config.toml
activation = "squared_relu"
parallel_block = false
init_mimetic = 0.5
lr_head = 0.00543
final_lr_fraction = 0.0
doc_mask = false
Each number is 500 + 50 x the weight over its row's rms, rounded and kept within 0 to 999. Layers, rows and columns count from 0. Numbers have three digits each. The size before them is the row's rms in percent of the matrix's.

# layer 2 MLP up, 3072x768, rms 0.0373, rows 840-946, columns 64-127
110:438575517542560465529545475481423506471530473482453421456472531469538517561450541452513508492515449471492589497479502477461386460555505580525527512539513512436450476532467505482408478487458479
022:475411603429458545501486549514404515502470476421545483542421481542550480570572511543443496474485458507489508531537526449498529490467440501553440435473545602494488494484525508571492560512409486
117:377383548583502434503507502548526515448425490487503464460454568466596487468449531559570535495547567479531499492447634490472435501515551550496497465473528499504516379445467570557466506472510522
118:489471479509461469491488461600458583532435455498462528566432500424415503412565506540530573478504528522447549464495516543506436482605534458573384478505566616501508453464593503469478450489513576
121:526413610539544552485550419471458559572412508535556570511537504456623386603511512463444460482555548432591565461467438523447587566599406520435600494454581486535549467587508479625539484456418529
044:481515576485446539433521506537457510402471494523476513519462431483540493488519413495429542475447516440532568479499476475488482555515530558587607518555383564575475478459480441572521510520517537
032:555470569476512448542487571597444603507423458498512525476528535416549463500450532473446478514551473525466547447516532493488495528477429531523466533457369547429514502539434453619566548444464477
107:487509452482553499513568502596519506517563486534577498527470580548455483576371520504532498488426528534471470466506461419543454510442481510462500500559488531488578530409523570523555504418524627
114:509505444501544548508526513528529500457569460430556537481442424501519495504496546561554418492577493519506478477437520456599491461470414516469453491513467523431404421440535510525438533544493458
128:508513522513463482486503607528499489516591475542540450483460532555488525455468393503563529482451506411515527417527558478427575504559548555514463584534421525489523494511512543447478551523501528
112:567489524483566554490431479510464466437601511462565487571524539537523487560420465515517449547486471461495456492568571542459558500468530578573552559462388520433535566533480519577440562504515441
111:474498478461502513500515464532511567501556514444436541571488462502471581533514552502531521451498505494500445494463537541503618577465426580535470506526373463400471543495452512474496535603389571
110:466579462466548470491509512488506523521505454575557546454514463524526443468457498423589565526525350590465542535523470446631536592509523510537580457571560555509464433482401506494457538540495503
113:437513486481545495570444487529494500431424564560453526488544517493595528507525445559435563530528504511509475471486517526514591454569531509567570453501549444476569460478385552572522502452488536
105:409562573484525460472460543481416520490526461491487571532445458446504417545537555481407460479539463495530515442537563491510490542448509572473484591471389528523597467485469494498465573591528440
027:510515446555454530492441509544437473553542476449540437495494476497526508491438526522513512531675495575532560488553532417471494582526553532503450544477524565439542503510539529495468496442484481
110:420418628504528491498554509672402483517530621515469503449475498517545492534431557549455484539504421539478488495495488462521539534495392553468536517520530495484561471496496532482463435505448466
025:456506539556518600492415520497498425452482495505508438514411428496495509469522461562477453430525489487517448486500539450443493595535493515493515540507499523531460457407446448571436420471413425
024:502607490523438541430531492561430554372550472518471469510527391476511435471430464565564541495530515544512573554579479378434506487479434592515539456543553477482478456432548495561480590495483489
111:538437456459524527471574452526492537572488478505479460484483559549498499519441455453566488528605525470520534536461414472469514640494462530446426471471499494502493489438414462546388541521533451
024:502497543477461441447473554554498514501475488506533477452550492479572501496503469468456487523515523493486508511498516446477487549450433587471499497515543520439600469544493513499365516448523480
117:379661456451504490492434586551528499578382451581455511466481514473447453504524524503573487463513513542449431462443483570505466420473527477479384412415431510579586426497495583510561512551527443
021:544505542566505568481483518524537535452498527546471458486517564472532456501474483460426432474577470438513440433463513427561582511566547539601433451454394518449476401490487523418449510517412446
028:522496503499542565501505538513438452489490547512509469537430557366542512559529413455516457508579531586570551531514496405542537477547511629527515486515522582558469433460462561546462496464477454
107:440453496565558502516467474492493373466497536495545371512441491489488525578507495630518517420554494388515470457484544536483569557435512541506485511379488460551496423453523574516606447485581521
112:477422567493509564508522425603496453527446502565386485508448474576451509534498488612570584472480478460571431495536421548419510618547472532568537486519535418438515533585513538614513481532428486
121:491556516527451454471402635504531495455481436531534470480487484499523521528483461431566485435501489483546571457491461449485505528545527485549510596558507490541525530422409464456411614481547501
120:442534584549493513526415538515495494476504445477493510455394559570550333508554461510503472528577539556590476436516492547594510503529438466557445517487472563587542441434494439504595501494538542
108:499500455540486518408452492443451435428465491577526524503501507516547490540546568549533408552463452445549524495440555437447504421493526461431584463510535515616544379551600541528499497487532509
117:422532486434489473537554497489479481496590480524457532488477500423482500552499505453478435420521559539566507543489474330563534579496498496576462465433475570469602498417488510522451549461491618
107:481540501504588476514482580518489522548474481500518565560453525485480468513463503525549417492593560542560513558495570531497508481483519450512502408461518456546513489474510576511596457528515566
109:589481523458478568456552516562548590490616511500577554461472514537599510580473464588506469519608493604526529562456517533527498503481440489484490586483395585470613537584459519489539471567413542
104:478504562520511476502492506533470393481513427462557400442489445492519535547487464533573551595531501493486608520489479482454488577493381595515458582499478469512482535440419519538501585530543525
105:513610501506488557462411523496480525425533454501518579519523492518512554530421435447563411463494535399555450447538472499515506422577533524527499457469510534522539566576499422558510485472481529
127:497481466501602476469534446510401533569545588508577585514517534430559490540422557627496465510474473522561465496485471491452483547457488507494540420563525516487511517443559439532538496449491569
117:518457451558464475558474488517465417553535443612550521469478492473435496487442413556452509497468432481499463489446367472546509485525451450557468610438554440476474460460506527550517534463558556
103:483468508457525422522452530545429445372545508520493460529458549403546450499475505569491533442498499460455522538443588417477446481444524493550451499475478497554424575436476463470525577506424506
105:340633561526491538519457504504487501510491475526521385440437506518551492542503482431392442498525516609539490500547552495515544572450512522444522461525481613558468423465461609499479420450406480
117:401501415549535504496445429532487577467453450521479506521403421529656425447571545529435544379520533585546535519475384548504464503474560594469437584419557472458413452504503481557458512492519458
115:500531498479485499513507483511361450553504517543422548434451517493471546496433478510431557550492468484523453454468439520528589564499403612500487484484486509459535458487448506509452466543500487
104:472540519454456464507515533495536501475474494484528538479471529503538467513494490499535443453562537577521409433445509479591508475565475550584444485510513506527559462503456490560542459555502472
126:504455514576528496518496505511480483547438497458577549532487569457464405559499544471546478523475568539457486473481516384518471463522475498500469588493518481523565472425469465599502464477421586
106:471512494451479459457569541504412508498455497448570538507408435468500528482487484506475500532510457470502518477461547433471486491549494523563454448430477527432501518522423532596458542462381425
116:500471445565533460472463462493549538535492599472562482581491546524510398480445407524471488500538430508544514425525548533537503538514506516491473514508535471591520505505477556620562440507522493
024:454585479489519598448512538485499531517532511541507457514555470391501456499492479542459530472604467533385539454557455458472492580540410537601423467429521553457525420421480448436527485494408481
114:532482402501417495497442467517429439403557516438510519567534604508528511514573519391504542527450463446484493546555516488427430532547574517533468508454463467456547527453516561485460476460505472
130:504427492497600488424531492491511580484424393452420533567431493538497497442474530547520418460496557463667515477519418483513534475510512595517442493520491500568512546516447419543472529460559562
025:525472496454485510511577424621429493508585461560542500496482504382600526535562406472505520465500536554521556485578507463613573431617483582443552482468405512476506522440535484528479522524385473
119:491484455498550465531441532562503498484545452477469531453475410451593501541508545471490500481513541425542515529476374501501527471500509530524458604409504530507585411404459453478504569376512545
104:409487502441513566506505537574436484507416551462488595528550489555479572460446514506511525406469527427468421460512509473524596514472478418600505422441406473460426553442435583478539452524435406
136:443510497547545549426477568526523576488459444504531448535523411553477462477447487579568538463519475496504489542511478520530512577467489562468481534541493437534523488496425469585477534554513496
124:522492500547468500483473522597551532528493527489455546554485510501521482548364552523519578430490504613520477496574526487530453484504465460572457556519562538516528552430439387537466387568475418
111:479519458473584511485583510535506522455517538566407550539473518503477489439523534492511523514553475485557487513552511488539638401557463547484438449545425546452448548537577505585512497609410551
106:455490535461456550504499419535457477554548449600480478490526461457514542532487528584555570548437464462508519475589473522475587537531444600591538434519513473458581465490461488558525529555440567
022:402457522524517539536423583544464525446498538527542436495485467458554468504495463466534510425530561463458502369397522486606569455574460575509427523566561549469583513486454568520449529430394465
115:534480487540450478451505545498481537523568491477523561449505528458533406479512518507442507443448508480486507512475432349521442497497522478546468523534549522532608558450506438479472454442518460
112:450485439455449536421467532525467486481491530523502496476468463501476491508508519461557549369597504581491592616496441504464531507421459509499544597511418559547451535534408425483435557470465490
116:529437442459463422484472486552497551627510474522467478465483508495473378462511470449603510506451473466531535474389483439500548504525491514533511470537416441533490519499526566497534466516466605
022:389492509512465497503463581528465520514480481587465434485439525437565510455427487500451538492514507534504442534427544496510516497590452542551473520436461421523495578556485509479449514466492532
026:418478479522468554481493559543454503501481508472509490533466430438475469505435457537602516424597520457478595491515460442466455545544442561551514461504436535468496489483515498543567500528459503
120:469509485523532541517487502482482565536419500580492537586451453615477491486523574475482502589426502460424577472441495469523553490509417572481581581479550554418441473465558589583474502467457487
112:433536463508470544539537512535499476508534554457597445491463469357547435581456453474521487529476454532539522447530479535417530500494471570474608473535542462548534535492507572437498472556425478
042:483442595542432498526548556596442439507543476557464534491489455566494480486509500525491558478530498507504441582372475513462483583526454560495499450602386552588385431447487514537516533479495506
035:436597588485508511445476500557364499547493474496451497496407533476482498504469504503472511449530503518623569507475428515547470565525558577575436475459478561539437470513502528505521524460440562
130:450531482557464431524516628559452505345435435577457428472481572501551558616466446491443433413523514579529485459488379432541446400545476510494473619500456504487430528445498519556486512497389573
103:556567395442494517417474468499433528424503458504516501501433499447554523521470540501457462490530495461556455404522549513426483398474414583537478408474412439518520461499481462438544520503462563
124:543539537494386534447439582511485455431500401614540509445483495488498597577530438544556418472469594526568561487462446449441516523497489572556496562494563518503533503510564538594516565509511536
108:538566470573651535499447450590474527544534438502488455530494478529601418490461451492435578398531528504542482535504576560465587531524495571455469388491458500519517465565404576509530454460479508
116:570422456433404421497491534522498449429532468543532487377542503475567578518500545488506496478570461539568507487448472456607486486483469518485500464590477578426647416425528517546570454479477601
118:424514506449435473493443462512535492491501503483524449430460450534560482437499548468463601461472443596597505483432450484551573592504579515523465415399474473458488444461398553529375469534456437
114:404507545552546490519490516651441452443487472473491398471469530519579421474545517525550543391465517480466562543518490536512508472520445503457520535552443580535465535438536499527499557464549559
116:488489576474454524409561509531445497564521531607605444514477505429459408461523510550485461498620492537446486438574433496527560537512508491517527549488485478565571498507564478537522547588470534
108:448419485608403490379475579496469495491433577496484513519518559530551365435442386570516488402567465573438459486562452546428475454543516479498481542487456465560499449461536503523512442566505488
127:491542500501491491446457456542447556516558452534528449599391514533462533512467468497517527481495523511435485447546498483405519503520475584529437468470526507455530445514558583525421492536462521
023:418426482486580530483358565584442494453482515462486483484433520521448432510520558576456590496622474492537437590442543421504451481533447527483517478542423493518552433492573553466438451440471558
110:478480605557451571462554512522487508430469449568557467575512539491611471459441438500506515513482609511500467473540474438501511474578480481657531448459496509612495494531498492535501492398492533
115:428425505548417467496480479504533482510527480480502482534499493451514451566497591504375493403463510421462479527461588421488548488558509503514546460483577473481530453503579472504511513415441426
108:462476531462530578500463550518489501544507493467431482508497563401513485469405509469525452484551554558523444430532479514528500446556397616490465598436474586558542461511506466455438517600525461
119:451464469529513396480535414512522539429532479566477416488474574369523467537503465553473486420478441360478482495492438476464583428491498536439507542434470594379512514500493526516441543465511492
123:512525546495496485515630478506487522470567408481545526472510471409519430434518420458422540492450437553471506500518516420552582528517552633560514482463465464476563483563476480516432521553403460
113:391498531575482452511390562514490407533431534496410485511421496495496539530418587482593489470560473473466494518523488482484469532436600517463478478535531445552547501523508518612547483453545472
112:477451511513382589494493396512413473486477459513526418521375536420532396577525533428533601458430477464482412545528559488488443466516524582617536540399527510493444522522504464593470504449528504
123:429465486582520578425545442521535510537556416443427451594544494554491504457465539474472532398520488482489559475540528516440512547536501580398523491523556479485455460497437494583477445405532484
028:523427428500477507464545495560435402460542521547379537509378486422523444479519526457384459494545521489503547467489439494596478524453474552487536567471502489528478471464476542484517511553459515
108:421526600467537516445578508507474598544493555543546504523499486523580516429470474496497535450567540514502539577560444472528451578563497581527498511511434407497465467579446435508534455556490418
026:480513474545487532457461523614414552566514562464475455527507489478585477544474442480522561485574551510539545525524516505542567440531498531476488501538464525495450465510487448513473482546424532
101:386535515547527493490470523555514452497519541523593529507491506481462514529524357459496419500461447456517513555562523420572476476621510486496559507399478527502575568487577506422474478594492432
123:509510535485533607406557424494498512509487462441502545508536531437494481442565479480528483477511504447488509572537586485531469448486444596470453467509479421453517476479488428513613454486427441
107:475471545457427532505495463591463531571456494480489541536540576545435462515505551529577451548488497601502521482529489438566543454524485448616476416593488614569533496485477569505451518497494509
113:480616495466584539489549513532471501574496532509499505455359475495517517580496538473508434528526562532518501455471586506589465530440440486522502554449523425454454541420531585554424468436393467
103:528556485424515483449478449487416495521517494451462450518452555426473558502446469544455490450539411546581562432564446425458509465493541478537550455487420583474436513582474505476463546473435514
113:468449522532588508459466544509480496488591493588467499490463537387521420513475424523452503483482555524534423505490502556481546530548550463548575424431511453430492449580563554497463549557471524
026:465469489475552519476506475544475524484499499502440524510491466482500483546517424488469531520528499571569504513530416455534477508579557541476524470490476494498420402466542465454373531480461547
023:520462446553505540490498557579489547558430452496509459507380462491524488407465464499479469537487538575538541491469442503541472504564488512550479516458491601531449487506489503521430556417377504
135:444582507496458462492549490545361577554504442539494518521402516458576549430483486534500505559486519520601563460588512473489369539523455553531529509535465502487504420500450437476559509492410533
026:479381461474507422405470459509482427527563511501511438513478459450493469486506425551476500522524464524475502589446492498535525452561434599446460376547426487527472430520496512480467460557467475
111:491525512433443501443465573475513473454522510558565443405526507466567573525407465460474483424571492499511566437545446459557448540500410521458526503474527479471616531525502426494523437510459522
119:512512485421485483439484515565467522479537444552544510467492507485438382456530600512431523426480553444567479518481513499536533390424425510519430465539590562494525511511511408517563524506496522
116:501499444477355507543510562553544478464526593495550534592483535577443448477418507472522529505578503499510521574503421461552551560427437512529454494597407464404392475392593483463403542481535545
129:438445545506511526471450425528388481497472452458404509532472483476517435486396422472559550497480474562522483412480447395500465513474528515543469481405480543554500440468494458559511466532451549
112:495525542511490510477551487551532525539537502513520574495500570470481517490383518473435560534511476510565552463535512528480498545515519553523534482517505502451433568522509507603448525647540476
021:516469489564559572413466622529427529452482504478502401491519580414547517381552498527543435443501540498545463521537473430427521501500435519571489495516538483470510530470546533539469489457477537
122:547529561443587557485516568554379539551436511494426491525482499498522449469496551529467481434496428517520470451470470478571432486550488555567449505501462581495471478558470500541558559477544497
022:483464498605491391473452524535467485546449518528440559490459561458475402527464484545437541451551568510519468485558536468492467497573509571585491467602503540532555518488461561504460492533367505
128:496450534453522457524417483542418539575515585528457527520488496495541513446397528467544492489517510461563478346557537496512507536419503504500581486422479451445485421460533531599507386509423477
142:492486502534494424480535495489459476495390507517516506545516482426551349497535570544463469446529503481509396570537571492432483465393484475589449562549605540509501494475536501502514546548477458
117:399478551448493475476486521530507526530483451545530438492427500413595485559482495573595481483609526515547451416498465476530553586490462553482519514535413511470518439497425533508468498512403474
# layer 2 MLP down (transposed), 3072x768, rms 0.0345, rows 840-946, columns 64-127
112:464440475475506495518435502495546447476457510485544600516480463483469635491556414535478551483502529363472489482432469440552461542528531414462588534534455472435397480462462575435383501566483467
010:541518559479466421504526403392561510493506570481447432469426465419546483476423464516445558510560463545469462432481533490381543532474466486526539449457547502539468454576547505558547519444512500
115:538528503491481434539528537504475578512431522593394431486443494499514611528441480511542474537516533444487470608539517496386517381505538475520534554517476475489624585530546507539549506472504523
114:512499427514507474399592588530613502441548426518544519450465437502488405514493496404568434492500488523471463566469482478537496478592523515545444456472562492480597518534544503496476484503482527
119:597496467575497497580545399476477528478463511511493590550548325526530416486485552521565489501522544494453526498496462428514490515559506508470500517411611581504503483578510496481534583474534514
039:489505505486472422553483491368462433511566542459495617464501433518469481455528530488491439466514520534480522576413514556394507429508483498403474405561505485497528417541518570536437524447460438
026:426500599511342418528492453450536523499517539506539608587471462504492519431473508503469419523483510572507514523422513555567492478502475552458465545494596467529425504465544578467473474502501430
112:497519544581563609502571536476453512573392492469464487430483471519487482538463516501540431579563480573542438488502524483436424430526523526486507541513484522456496519434424497459527521495555537
116:478562552456461488547508481533574498482543447537505447487528470457447465424458463513402494508445477482420427494452511457560510466423533461556467492436518477531455503589566504487451523493422497
122:499500457499520504540524526518488474606532536545520473593543528525517464558543494452464518536557547485475500529442502492510456521537510514548554515465537493500497523533585498555565457506549496
114:382478555448426497477564535574482474679418509415590447546477511587580507488530504545508500514466537452630430485553484533524491537496508407444468487505577518506597432554470552440507494491463479
113:471439429500476501486417531465552555402486497544585541577523480568544624453575468428494535466543569502523525483533435575538470485429528562512531477472470510554476547501519566486459534520507397
110:521432494539467485487578502431457493555448424537533418549597428508568602578417503454455519528550494462505467469534495494436498462468512471538459452411484454522565537571483442524514522544511410
113:565528493480457495476575473550499516578598511488484460456419537484546497447465536497400461443544537456420509408413473561485478453457496561493433524438518481501446468536525444488556507600489495
110:498505495475492408516453527531544556464526546425501530433496515513494483477474447514436439496474492593509569590442511499510455568520493506551525473522535454522554535515500494490557595541569537
019:507500412477478439458492516406522476542461552522456468571436571376557507464512464491507477532432468499504484472559591383480597469501557434426477428506505464439506449553511543515510557506467519
105:479503472449422409560500442511534492461485488413439447541564517488444522562485351559508509480526506482573440525494595572443506365457512501381515490474483582471537439501553531449453563497505466
020:511440527473565400539542384451474464440622500438516541467459567560489498472548508455501440488575511547521459528424606490415559506461465527372489465509415485443521454467568565515491564479548399
017:453438462498494514495475430422551515463486568458491435475423490568425491496573606504530509400532523526541499582516605514557476462548448458500507519504520559492509472448458573556558500513548422
109:525507525590494527532534491531504486527437568569516559480483477543500527497475422407515341509454512610449421469451497470522525554567636545473432522528527528456495493489472543540528451500505444
019:453490467515478485456435531556521619497492537553577548471464567456666492558538398523462398474486427491539487572509501468496516510489559473515508574540483498563559400476460571583470480504482550
118:508579464555532435514493487553566520512518549436496504445462475395532438536555500435582542503557514581561524535478423433572397436581496458418516459410483516430516527533530501494531474596506491
011:389485384539496532507472513396536482500415640527501514475513469384493470541508497487434404490461590558542398469564528448551512550537551503380555529443572506564477547494511479532514456486517597
023:504469496458493467503548475413409490501530445532474470501533562591524525487501501497490543449501512609559462523483499514468482417465430606492403565539448553430467521477490506458553414464513448
110:502479453475469596478459388478546513464467512558458473462545434492551557523549409390499583437399499512481484526501582433526533502538476530445575537537430548498570407556505434467426492492501607
115:521507524481452436505501515447536534540394479486446633454474515482528506543584571515566463550463489543492523473532412494501390540513519542405447548590581336502439556559492512528483487522534489
118:421470476528505500552521529434503477428461498500530496396471479469439538325562515495470414513433506507440507477530476496520496499481535476481394587522560480571462498457430500458513475495554496
120:546563465460500522463439494468534541507473431509602466535554509422414489547592522461548476511585508509484499514515551419454547466452498500474420524502485563496383571480467468502496521394520528
109:453512489503472580579502530625533540507508469469544437525517515405501517476466522486418531440488501473558458527534394489498553607528444519562520600445456519448468608454442526398510554408434511
111:453418429456613530442514386487544568459525474470502517477448458527513650427458545493516479569499496533493473527465539401493570514465528519532541534485503515505521480494439498500445441459436491
114:405448622513562465546582479530527516425466469499513531489484467462471428504453446486496538544466513449471521589413469494411494381464536558504490485420526613500515557638465495476431511646508525
113:553498380516509484502519465524547491487518469428479465490576565488446492640549498616453475524571516537571425506518484606514473492589454501588515546446530532428519575524476514517442580515468514
113:517521450553512475476472560503440444423482527493522367417526486524488566439505385514466490602561490436487431653604608527551554486492534405458451461480508481556537661462436515423615502442533466
105:519489525537463492498544489252441490493497580445449518469509575452532473535494475460496475462578534534609477511547473513514566496480438499522521511506444445518528590567591480563443509544495458
122:569446535507373454526499556499552566491467436369478440460350506551469482496493495466477479492530451574606544557415543521574439484558483532413412479541486432540479506408503452427500534591561505
120:395495505548544599458435533536468513432543572452605459576507572515492456480560550415435554544566527532502590508561518518535496521478444567517501508548618486587401588473475410531444498465552490
094:443470546447458440496476434418555513479557469498510551461442462542563459506524509489523453436455408533479573525478511415430542507474450508488467418589497560435549514611464438536466456496525568
114:461534480549369452549499488559514546521425510504490440514574515468503490543506453497551377519506471561470475541421484491491506497550505578383461554476598490455507498524517481452430459529486433
115:526516573515483445462522562465496500408508562375511493458452534464473536615448470464526467541499448574455413553461464498547471527592463532477441523517513443470510524523488507480508553515493485
114:413473509529416490552600463524544524484594563489535481537457537586457477396449458504576472500504409547456447495440506532554466512408507560571495547462533626461524458507505462439509483613541485
111:506528554431512400474529580503522566479449393523515464503541504413433488496367494631491481533454515600563413564471453479539460395511497530448450533471469471497519458476488484450454474528525450
118:477537479481467490497513524545491550511544498435431505528509585487652548403487498410475425458497479508548555461518624463519495518497555494509516451593527493498520575557421543517490579430539514
107:442576528449412453521455573501487378450453431454593521496481532497452561412508479607466524498491504499476482441460525507495455531383494443461435468404528582496554503506533569502450556496381554
115:495417470502537514470586511463439570510541488520428551450403515431522466482443460540539613607472516417497408504504509535511580470493457503411465499535479457469558500430502552565419448573447476
016:481495530525452470521597520453512590507471535449479511537505529556493430505435518547504547497528490638506461428472563533560425386562555487519507430431518496516546613527503574555546455471486470
115:498541471380489492586430485496461462540544451575503424419455551406491639443505501470505430557496579544470503447468487562500446541547552541502447501506533459511534524472553543525476498408547533
121:428461472518534553526499518517476543496409496434504487584457496466564448557582590500451414560525567432476521446534493518489481462490560411542549556460486538542553475504523373550450523453478441
020:497532539404475437505444495437455490441530523514494585443458441496494481367566497422493480520560463508521525466485558554534456551517507629496467456530555477493526506478499544363469532487450502
115:558410448433536437528530486504503545483637533456514465489461528460496480528462447536562527482526491459578607488538523529444429452431493447506488541541480497491467418494649438527543475472533549
105:501535519514471517544508542578482538528516540530436471452512488444469450522482503574455527510558473532526488467542567483442493580610491551497522554441525564484501605593570521456490608490503396
126:480474451535565508552549561560557573554525547482500500549476434545485546470393472513464483572475520476445469517552563446490442481488540541554582553534448581520520417488474481580514443524507449
121:421581533528468517446535628531533471451481463569549492535460495367500541514457496541413504518404480492376552567487483555515528529530467519422550549553480535489545430550473517578489531496488534
115:367509444455502509507517534532417538416530424622507546490551567479531568423470557600513563486508436473482471565518502445479509549426500440540430605492564602497446509554422499543470541618495525
113:550575520496455507483444451582517503519558493522553493488530537557521540490526518549440482490478508513462524551477409437515523426466445525485400532480492446498499448496498536464569470521514565
010:467412485515464433569563423481561513524526451530452506505514550568463491469433507563400480514404459596545552541429540612556537466496467534406578467572565449573435480566488565543518462492474542
115:444544529572552478486560444571555404458434530408490471534523483477473533583564486529442457472428523476418506492574511493422496442513563491470606544500567520484465456474498546477530469447470506
113:463500502559506539460525528446484494547414463535477472410474478521505527484432552541497505473604491507451582424495488556440484455425538435460570471511574468535538476577580493489540460558529503
105:514479528466476502530542480564381470425490541467574472476435525380583484481498489515450500485464509488465460454538519463469569493479501527515521443498501550500506536590532484484463558495493412
013:564624440460555451526483483407424429443490531465491466495540599516574452547515439423471446552514620458459379509500507473453559455474543446529417476426420472419444549528508456405530522476470506
021:501500476488538421463536457444519457482497539403454549566425500520496492479531527562425371536516526525472485570528556502547459477544465535484512465493546582530530519533530519473488466471424458
119:513545557493503478503571534487421504531364491473542578386444467453466489511588518469569561461519571521442532523398439607609551448542593524506447526487511547467583557611461636494548565494425547
114:446426523508438460510555594432539487482537415473590492522413504553434490495457526454562475393501520472550463492420519504508467469499468490515477407506453448525565587532589430554571528578501447
039:582461537544437536491494458396509463585436486498465527489508492561489499563559517527433547532529540517494434518545565498498595368574464450458436437494530488502448503477472547504515465422416489
034:511503484558479499530506485424501487576599543489537520457411463560482492490430556525554403552553470476481544481433608544478531469412421577409502461531600516496475503477581532543492511507613428
124:488484627527476473533399445484569538525481568562489392475486561536467447461484506505473528535487572381512448521498526548481474519465523397558555483488561485489537504449540500509458522410501445
106:559496498528474388502462491506523420533471445486484503467483506413495540541416541537473434529525554469553488488484422440392455447501430469453455455490545416488449430499608421559535429523468495
120:539558551488594535512542515481489438561514422596551513483483495501507429532453454487490512530465525531553542413480458513596432567556509505503513496353604537567546522486523534494463495468554442
112:521452456527484608567504394497484504500456491408507479487476405555574447531469471453453438509534483497549493493479529524488537563475581437488561410584429562480499463612584534506493516427454548
115:450503504445462500508502543488506585529518451585558434560537504533460473551504560447554483585518562543439439543525492491501539464531486505514457466492445484442569510519427498546498601472447521
119:491503446548484428491529418496489546532544528549510558592462488455507477486554516501468513488559490379461465562498482565444471582507541487450451532495559515524474476534485475557427606567502498
114:533574578545549498517417493484551508434431412523565414451535544448453470378482492469476463545401567538528446491556519451511576384492513541519473497617432543475536432545484490518482489521499491
117:473534485545458571548481523448497486398599451451445514577370570566423520443460499481488531409401454521567485542549490577502417477502468470480480481499461574567486466503556544512488566442528479
116:571464377437491463513444493530396591521512476517411562493544598443543397440551500547348453548480488489466392486443531579466500488460560448439481444504447535494533497439503437549578501486527547
123:514528478496464534448510506468557533589490516531431432513470457521519523452462591481555538556423479543506401413505573549492436363580449496524378496454518461526538539566406493531482467547438401
013:523473478454389526529447573459547517459482520461476511542502468550652441449501442527472458580537500567466536461486535479596537521527458501460464428601437466493502548503493465495493483493457613
113:474465490550461621448477533522549500473506504476555562576561514494449421435587557522542534614515490501585449433516425507524475436535439504580520483527526370574540633519563506539480428461473576
115:461549431525577454549470591554555443547466547384483511497467583443549502563510587445490485478598552556452486442495530539491427459574428505442484542487451574491532515453489522450496534581540409
113:531519413486538533587550457555511559520501513485510491512476527574435592514524544389497413495488457540478604455442554471387550454449450518490453460470532535442472557549582462503533591449504391
118:514434534421516485484515464546501466441518514584486415432562523536524528487536438494513501551519518535503598535442503528473630440492438500489530557521572535506547433546451455521522345518508510
120:484442489552438516526559555425420502450455372523463491500545479558514467438567466431405413530534527503510487548509506452417488459547488391513498537473429536540523420437588490482526519567532473
110:510533554498509516501537445453463598564528488443554426579515578574482459532430479449580481416483534457486474467503445421491540531568452510589519507487429446490433508545485517534463523515464539
114:563607451484559506440485590545499560483495475454478558507618544431632569568517510538491454480537577447446532460479521483478579449553438558509478590472519486521497478530589477469554589531561531
118:567486478481614461611561502486481460494552504502516523528465590480520570509457497591481522533449390541493482553434447535509492566444450533469452345479517522513471464555435502598528533492623534
023:456607492434460515497532502381527490513559492470489490509586551465524582523484521527547544440500536601472527543493526465409589408570508528494396461500462494457528470496552490439625531522330490
113:457466508404498516441509491518485533492501419477500535412429466511495609508486566423537532526494423570546465500477529504543515589481507537458490504569360458492535567424546515424530539503504510
019:471570492437472403587493415501504465552532550452482524476533498459471563444554491465521466549618518577499546462520480512509578495555554500420475548536569483447487497535551417627521468548465520
115:560543463491460562573499458558458468486443469472526499520504514450517509518516429515584452520479435543521515451541493441367463378489468467543472475457492475535558509449388486560483455516372460
117:388577497540415417562456512485543530507494492505559512493490448413470457458515522495528465463502511619460466495488489534502491522498535519470482436542522439484421552444636530468477526506488459
113:447487447523486506541464548504496583401449445456509488476455558537520516413619507509442584547364536527535457506533457443549488467533511534579541515466460480452537456501558515555455578432456560
114:443522544485624468480440555424474622445389515588470588411540455476563493461430478510512516523387466559560518519480569468492459493545491429571522523401396470530476503506539438543532528539515511
106:540398438522446407466458482425581500538583499476530560433546530537531459508509672438633520501428475566486561507470509407466509466474450544499447543555516477565509428533562514532431510465549497
116:486461372543420502550464603495572433587532494479529457489474559523450489490586455512534479457442424440381470472456473568537395489514575436549513481522595465462480557519576510525409519473503560
019:477546504461465431561537461441577514545420513541536560539540552510536555426543574536512462495486511572532533488487532538495479484536419493425455500501520463496492513535522536489599520562473572
013:515506481556529461482561512488539540538624491476499423500458615480570429586532415543568517445530449577503514468476532510483461522532496549528583466506458601477401469425518604501524367523495544
122:482503537521460500479541425504549538421546550485486479488476560457533508508510445523512509554518475446473541512527476496511538508466460496375574511389487528554575618567530454428448592535418547
021:504469514488506579574526505495509510475482580471439527494513535551478505393506571454436427475451427603400406511452571518446507424504427511489475470433420462440525591536466534539551519461448444
110:476542518518477521526510548476526537500479497392485567616465431540461506570514436459464507483549519520583441434538466581490402480483548485513466471521511430456507577422464486484543491513467445
119:475499488431428581545604537529459448398501441432477439509520538388434516506424529459548473480502566474504625413458482574600364529466544477511437469528498512485486539502459526402500626439517506
117:620524447511512513417449548530540553528503524504553486540514553471486496570515486529435582469583481533509645475487527573486533495514591535510568476564595509465554598541418494429536433467566489
122:465528404518516581528458552481438531388501524510464458457484441560557523546511498512473551459521463431526569451492568497480504490549477515426483459456548484471459548450500482514490434461481487
115:522393470463490583477485567478529640559545431473572528558545461520498462485581482504534512504567558472448497491503489490490464470556486486477451499448492451477487478495512490515486435503472613
010:392523591582451423571411433395501414468545496539539465487480443548552493575561577559506539522436543511544652541421593562491543446382463559437447437580531448502478435411455530465546483499560456
113:422586428410475478509489514493495372541469531484526540533577500497512475435471499518570532538440436498476517509427453425487451499437602435486583505552520542477479505504557579570468543417525476
011:521539550494533451690495494526521509507404503451546358493469507433440643409514503507422517506537535558441429455544520553430547367501516433466504498495424471503475477559514464441576488505491460
121:496484597482439460502528555503534554469484506517500542550424554561587500443421523426516519508513452384426483441481593454433529455424501507465510465469561556511539565470561518407541600482475388
126:507401524535552508526494458550484485526541590475502577447477557460405538496508493499509485626465571508463498422565446475521481572507471596474474585575515608541526479394510477451426480557481541
116:520470428536427447486514517514561499459373404475554529507471462518414525489580559508498418452540511508531432464521631424534596406539528411524463474521590470580475430498464531425609484459509504